{"hidden_size": 256, "norm": "rmsnorm", "positions": "rope", "rope_fraction": 1.0, "init_std_qkv": 0.0247, "init_std_down": 0.0, "beta1": 0.95, "max_grad_norm": 1.0, "max_seq_len": 512, "doc_mask": true}
Each number is 200 + 40 x the weight over its row's rms, rounded and kept within 0 to 999. Layers, rows and columns count from 0. The size before them is the row's rms in percent of the matrix's.

# layer 9 attention key, 256x256, rms 0.0738, rows 134-140, columns 0-255
083,118,221,178,198,199,252,224,183,226,185,187,199,181,168,212,253,226,191,197,221,273,201,207,112,212,166,229,235,246,289,217,169,192,216,216,263,245,214,208,238,239,201,143,217,173,290,179,151,205,224,182,175,178,292,186,184,230,162,239,198,172,188,165,153,238,244,247,230,155,181,191,204,210,150,233,182,157,227,207,163,143,235,197,193,145,195,261,254,214,261,183,119,231,214,133,179,214,221,170,231,250,84,225,196,200,221,164,260,191,180,224,108,178,158,104,203,187,219,164,236,225,225,175,200,103,190,202,174,194,209,231,203,89,209,157,198,164,145,218,106,233,218,187,192,178,188,192,189,159,206,235,233,184,179,223,159,221,160,186,172,223,163,248,109,211,229,159,252,251,141,179,160,226,210,228,216,227,125,203,210,238,184,170,142,180,178,184,223,191,241,123,180,227,95,191,237,190,280,239,252,286,284,107,157,204,192,221,180,283,231,218,245,193,198,186,187,201,257,226,134,163,175,218,201,256,171,272,121,186,211,217,184,153,242,236,238,185,217,238,202,154,244,198,195,246,236,204,190,290,239,148,143,200,220,227,205
122,274,168,250,212,173,120,212,187,196,175,169,161,204,186,151,160,152,246,226,204,131,271,197,258,112,130,144,204,143,131,148,213,176,154,199,203,137,209,201,150,207,179,226,204,267,174,250,217,195,207,269,177,217,178,170,186,225,170,234,179,221,214,212,298,178,159,194,205,273,206,256,139,166,192,205,247,193,280,237,217,234,160,183,249,202,240,178,178,203,103,206,258,146,153,206,122,156,201,212,166,176,213,222,260,221,188,180,191,206,213,132,203,257,196,224,104,199,215,204,210,134,115,166,248,267,154,143,173,238,224,237,250,258,197,197,207,238,239,176,267,213,164,172,219,257,232,254,163,264,215,229,232,243,233,194,182,202,196,198,222,102,210,139,226,221,192,275,224,134,217,210,333,224,208,118,212,175,215,208,183,157,240,187,236,198,240,230,215,234,206,223,191,197,250,243,142,180,176,152,173,183,201,256,240,161,233,194,283,147,211,155,214,204,238,177,184,233,180,236,258,228,204,195,187,156,247,168,223,173,142,227,204,193,236,192,199,146,203,128,173,179,178,184,235,131,194,262,147,147,121,226,213,174,243,245,230
071,193,219,199,191,214,196,283,170,271,156,229,224,273,230,216,195,233,195,226,179,183,190,247,211,209,137,169,244,206,156,252,247,189,187,144,186,252,263,215,147,268,207,215,163,269,177,165,240,204,199,209,138,238,143,171,74,207,229,259,156,239,113,250,205,232,246,229,147,214,195,233,98,166,186,148,279,224,170,190,231,227,282,214,185,250,162,215,170,145,180,213,245,166,216,212,168,218,193,209,184,129,239,194,238,177,189,213,167,285,257,190,191,240,210,188,182,237,229,228,176,204,105,203,197,185,209,256,177,224,281,188,165,176,179,253,126,177,239,178,172,176,130,290,189,227,240,257,172,232,181,204,229,250,235,179,117,116,203,224,200,181,107,223,268,148,245,210,234,145,269,175,209,180,194,250,171,314,234,236,172,206,191,201,215,234,188,204,247,255,206,183,269,264,228,201,213,189,179,181,203,286,230,246,201,186,236,244,177,136,238,226,146,203,231,232,196,185,209,203,249,184,171,125,225,205,152,265,246,210,156,165,183,193,180,134,265,180,215,200,229,221,237,194,186,110,175,170,233,233,209,195,225,214,188,180,244
118,116,243,204,169,188,201,227,167,192,191,111,197,190,228,177,226,259,182,155,207,179,199,176,121,205,236,265,221,231,216,216,125,136,174,223,193,156,198,209,186,208,174,131,234,177,237,251,155,190,191,152,155,235,228,243,191,244,191,187,189,234,171,174,157,196,206,289,198,155,152,195,230,192,227,188,159,167,256,224,208,183,220,209,174,172,211,236,202,217,221,255,152,183,152,133,116,263,170,149,249,194,160,161,193,190,199,196,179,223,117,159,178,206,168,124,178,199,207,127,180,223,223,196,186,202,157,263,179,155,214,198,154,173,239,161,172,236,176,266,124,234,287,214,256,176,187,160,233,131,242,201,220,189,212,108,255,274,201,211,158,160,190,185,198,149,189,239,202,177,151,150,180,174,162,144,211,229,187,218,239,199,223,160,172,150,212,109,237,268,230,144,169,272,156,255,202,183,259,180,151,220,271,153,200,172,209,190,220,333,181,160,287,251,141,187,200,195,249,188,127,162,131,215,244,188,189,172,132,226,206,160,165,241,241,230,198,277,195,201,221,151,188,186,179,323,166,270,223,254,197,187,150,169,191,253,215
146,168,247,175,196,220,217,205,196,202,160,250,266,193,218,287,203,184,177,151,250,284,174,227,125,198,245,152,198,192,286,221,168,272,161,190,249,243,168,165,245,202,175,152,226,200,230,207,198,207,157,207,250,198,199,274,278,187,207,175,187,188,188,153,203,233,265,262,216,144,152,227,312,207,185,257,162,186,194,196,125,131,208,238,144,193,276,174,188,182,268,247,123,238,203,166,262,160,243,171,143,267,168,220,202,256,213,240,228,107,135,206,195,197,164,137,219,138,215,170,264,211,252,172,217,196,191,164,193,253,229,235,243,182,184,188,173,131,188,257,210,245,229,153,215,200,174,185,217,181,171,144,219,170,205,245,154,229,215,187,150,243,224,239,89,206,190,222,209,274,146,190,138,270,235,178,172,108,161,179,190,219,165,203,199,185,176,139,147,154,158,152,164,195,185,229,184,233,306,218,155,222,199,143,182,269,157,149,232,289,207,202,218,245,218,171,184,140,153,178,162,219,210,223,232,229,161,167,214,176,196,205,183,153,181,240,201,234,196,234,189,161,197,146,272,234,220,166,252,205,173,159,141,242,144,213,185
060,182,158,203,167,184,187,222,191,181,158,132,222,169,140,203,202,179,172,189,218,277,100,215,134,170,300,224,202,192,239,155,173,234,213,172,237,156,161,194,272,185,222,145,211,173,142,252,165,156,177,168,225,205,208,196,190,212,198,223,198,226,112,182,210,145,220,223,150,205,150,148,284,169,241,221,228,192,221,205,208,157,171,145,173,193,190,224,181,203,228,263,178,244,195,173,207,120,208,174,247,154,186,226,233,199,165,240,122,73,186,192,236,218,158,207,190,160,170,213,244,158,251,156,190,195,214,160,217,174,214,196,193,225,142,152,209,146,204,229,170,253,206,157,165,237,193,183,108,145,135,175,205,161,202,249,175,243,166,135,177,176,241,285,160,178,214,211,231,196,147,190,181,246,241,214,223,199,186,207,225,195,224,183,130,104,238,122,166,251,273,188,112,199,216,256,319,197,262,176,202,211,217,214,135,208,186,124,149,338,172,247,228,224,148,183,201,231,177,221,170,223,116,251,226,229,190,175,165,239,193,245,167,166,199,246,213,194,168,249,241,209,131,156,247,259,234,216,277,187,203,194,181,182,178,226,167
096,191,219,248,210,234,237,227,211,227,236,193,154,163,243,232,193,247,131,200,263,237,244,220,295,249,238,208,164,249,274,230,193,158,181,196,244,207,216,179,127,247,110,220,140,175,194,170,225,227,241,153,125,176,218,227,204,274,176,214,180,206,189,175,139,279,214,232,196,162,255,199,145,256,177,219,206,202,192,221,163,178,304,300,252,155,189,154,165,157,177,184,220,157,220,215,207,277,244,230,199,192,222,161,272,184,200,139,222,249,205,147,187,188,206,205,162,202,239,223,171,210,172,151,183,235,177,275,232,240,168,156,208,201,213,306,213,275,248,157,197,201,133,220,123,182,203,257,194,246,245,192,107,159,161,237,272,144,294,258,236,262,169,179,176,222,173,215,84,158,183,225,180,231,132,239,155,205,247,216,216,191,181,218,212,169,172,236,184,187,235,192,209,188,159,242,92,211,175,181,226,214,219,207,258,188,242,219,195,159,246,145,207,244,236,176,229,213,232,220,259,191,242,152,149,141,194,229,188,150,108,189,246,206,206,181,188,226,235,243,170,206,123,180,195,160,224,207,173,236,210,192,220,166,252,200,258
# layer 9 attention query, 256x256, rms 0.0739, rows 135-140, columns 0-255
096,168,245,207,290,185,227,157,240,229,169,153,212,181,154,147,203,198,232,144,154,205,120,158,184,197,266,207,176,218,230,146,176,146,98,194,223,207,238,162,173,202,261,204,266,174,218,175,221,307,215,125,205,148,172,249,215,246,211,176,193,208,196,231,145,251,243,183,240,216,148,193,208,229,267,242,201,168,161,212,214,172,210,290,200,259,167,130,230,178,318,180,252,167,139,225,281,213,239,243,191,185,160,201,162,132,226,217,170,180,195,262,158,130,284,191,252,180,176,153,202,187,210,179,141,101,248,200,211,118,199,216,221,239,153,149,225,165,218,257,204,171,170,179,204,209,258,192,191,143,151,156,140,240,192,250,243,134,195,255,289,186,242,182,130,238,185,160,127,220,254,229,147,192,175,216,183,152,179,244,198,243,235,204,191,165,198,182,140,173,174,190,228,206,179,205,188,249,215,237,241,240,243,210,102,285,174,217,208,207,160,182,233,178,162,218,212,168,195,169,204,284,193,176,193,147,198,244,212,195,172,238,132,189,165,225,194,190,207,237,227,257,203,244,183,239,288,157,207,169,266,194,201,206,211,150,199
113,210,270,228,182,248,139,206,199,206,179,102,188,264,185,203,138,149,196,211,192,166,232,220,269,205,175,251,170,183,148,191,150,191,186,172,164,210,258,169,180,230,262,206,218,259,169,210,226,202,318,221,301,196,173,183,132,231,185,228,157,166,167,191,182,211,140,188,183,219,150,204,189,167,198,186,256,127,258,193,183,235,229,162,257,173,248,144,249,126,200,133,234,188,163,248,163,167,218,187,214,285,251,168,193,176,217,190,170,182,282,126,170,176,257,236,155,160,192,271,177,153,151,175,212,203,199,258,218,217,213,223,187,241,201,170,154,269,173,187,293,262,176,138,155,247,204,248,279,251,199,194,149,243,212,214,243,267,149,120,174,220,224,229,172,203,164,192,146,198,258,236,229,219,241,177,211,217,240,253,234,177,155,229,188,164,235,186,110,181,257,201,182,202,222,204,207,231,190,175,260,197,202,184,202,208,226,256,238,134,161,194,187,186,94,200,230,130,233,231,157,158,231,187,247,109,273,144,172,163,186,246,174,186,220,227,196,177,224,199,179,263,187,282,227,174,246,170,211,206,112,211,234,178,249,228,170
090,204,192,226,135,163,119,226,246,230,186,187,190,150,143,239,191,141,195,205,286,190,218,240,210,258,202,134,228,130,201,210,218,167,230,159,171,171,170,182,248,207,154,258,110,244,266,173,233,216,218,170,232,219,222,188,217,190,207,177,254,140,167,146,136,238,154,263,199,221,176,217,252,213,154,212,181,229,213,79,193,210,209,224,221,183,138,209,160,209,165,227,254,201,235,158,198,193,202,197,257,221,230,166,174,237,161,204,237,190,175,198,186,213,164,167,104,218,172,206,221,246,211,259,149,224,220,204,239,164,151,149,199,212,211,182,179,213,223,202,140,223,124,207,247,155,235,195,215,238,169,167,254,129,227,147,158,190,233,235,179,255,170,240,257,188,170,138,253,173,215,189,163,249,214,148,191,250,113,158,221,240,171,277,241,219,139,306,172,163,185,147,176,202,180,159,195,231,177,191,91,255,183,187,217,225,163,255,246,220,244,257,211,278,157,216,176,169,224,244,232,160,240,159,247,249,165,200,203,247,232,220,195,251,231,213,280,138,305,160,165,204,177,159,179,120,234,175,146,261,216,142,221,144,204,247,149
100,221,182,161,181,172,177,315,171,221,116,215,318,200,309,224,228,211,195,183,166,208,265,116,197,164,157,211,231,217,235,210,216,217,122,239,198,209,200,178,229,241,155,235,230,277,196,241,168,236,195,171,267,209,212,96,190,233,187,230,151,150,169,241,205,250,201,226,226,235,175,274,175,138,189,216,241,244,214,138,210,218,282,200,196,192,236,196,231,156,135,194,186,154,184,171,185,221,190,274,229,220,243,168,181,225,216,200,237,239,223,225,196,263,207,111,229,209,155,193,124,187,152,241,185,216,167,177,234,217,226,196,160,185,186,240,164,183,202,165,185,210,252,247,179,126,173,183,108,155,211,233,209,162,262,219,238,214,183,223,208,178,196,244,213,121,174,135,134,173,241,211,240,260,208,177,222,200,167,196,197,154,234,85,276,177,195,249,215,269,208,173,246,245,148,166,114,216,118,260,204,241,195,210,263,219,212,238,196,216,213,239,207,221,172,179,217,145,213,217,160,194,204,228,233,184,278,175,144,218,165,153,175,271,160,208,165,205,163,181,270,220,193,208,160,149,236,175,87,264,185,204,214,173,202,156,227
106,173,197,249,206,218,226,235,165,191,228,221,201,178,190,308,285,251,158,206,195,230,200,241,147,223,241,173,197,164,239,322,163,253,130,127,188,191,181,215,195,211,225,127,201,161,313,168,114,136,178,237,272,215,213,242,213,194,188,191,217,144,156,193,192,196,249,250,245,177,234,208,225,204,195,291,143,264,231,160,166,168,227,169,223,168,166,211,199,244,205,259,186,266,222,175,214,208,191,201,198,193,243,237,214,200,169,202,232,189,140,234,148,189,167,175,232,159,238,160,203,253,180,251,214,230,196,184,205,270,181,191,202,185,186,178,128,130,248,201,100,161,236,244,243,166,160,191,156,170,222,133,245,177,180,169,196,193,229,197,213,199,142,256,159,161,238,178,217,225,205,158,168,241,223,229,230,157,131,253,219,178,206,189,275,213,163,222,210,179,238,214,196,217,156,207,200,175,258,222,171,271,223,157,272,216,121,207,185,271,189,254,219,250,222,180,263,194,132,164,225,199,184,235,278,286,96,139,203,218,177,146,176,164,260,168,147,271,205,162,231,194,183,183,156,190,255,192,221,286,219,163,147,155,168,192,262
107,185,231,234,106,261,170,210,196,209,227,212,182,194,189,124,257,225,197,175,182,175,218,213,184,175,182,219,125,185,174,170,200,149,169,225,178,120,222,187,240,202,236,190,221,172,187,256,203,253,220,182,118,216,193,193,143,192,271,208,264,182,232,236,224,177,185,154,158,180,105,265,207,159,266,174,136,198,165,214,215,220,122,168,156,260,225,191,181,244,335,162,227,190,198,237,222,238,187,142,157,246,179,143,157,136,208,200,166,249,253,202,185,181,186,184,240,236,202,214,236,231,151,205,258,218,241,106,212,215,150,121,150,248,227,149,230,194,262,203,222,183,221,216,104,188,264,143,250,276,191,270,93,224,178,184,186,189,237,183,193,220,202,215,174,234,180,241,216,266,105,177,220,198,233,204,201,168,229,177,97,174,226,222,202,202,157,199,214,170,199,180,202,176,187,243,176,220,164,137,164,147,202,246,163,161,271,196,250,174,165,191,197,225,165,196,185,154,178,251,242,174,171,147,197,185,230,264,205,190,250,295,209,199,167,266,201,162,282,216,201,245,303,211,257,185,233,263,245,165,234,233,250,222,214,224,209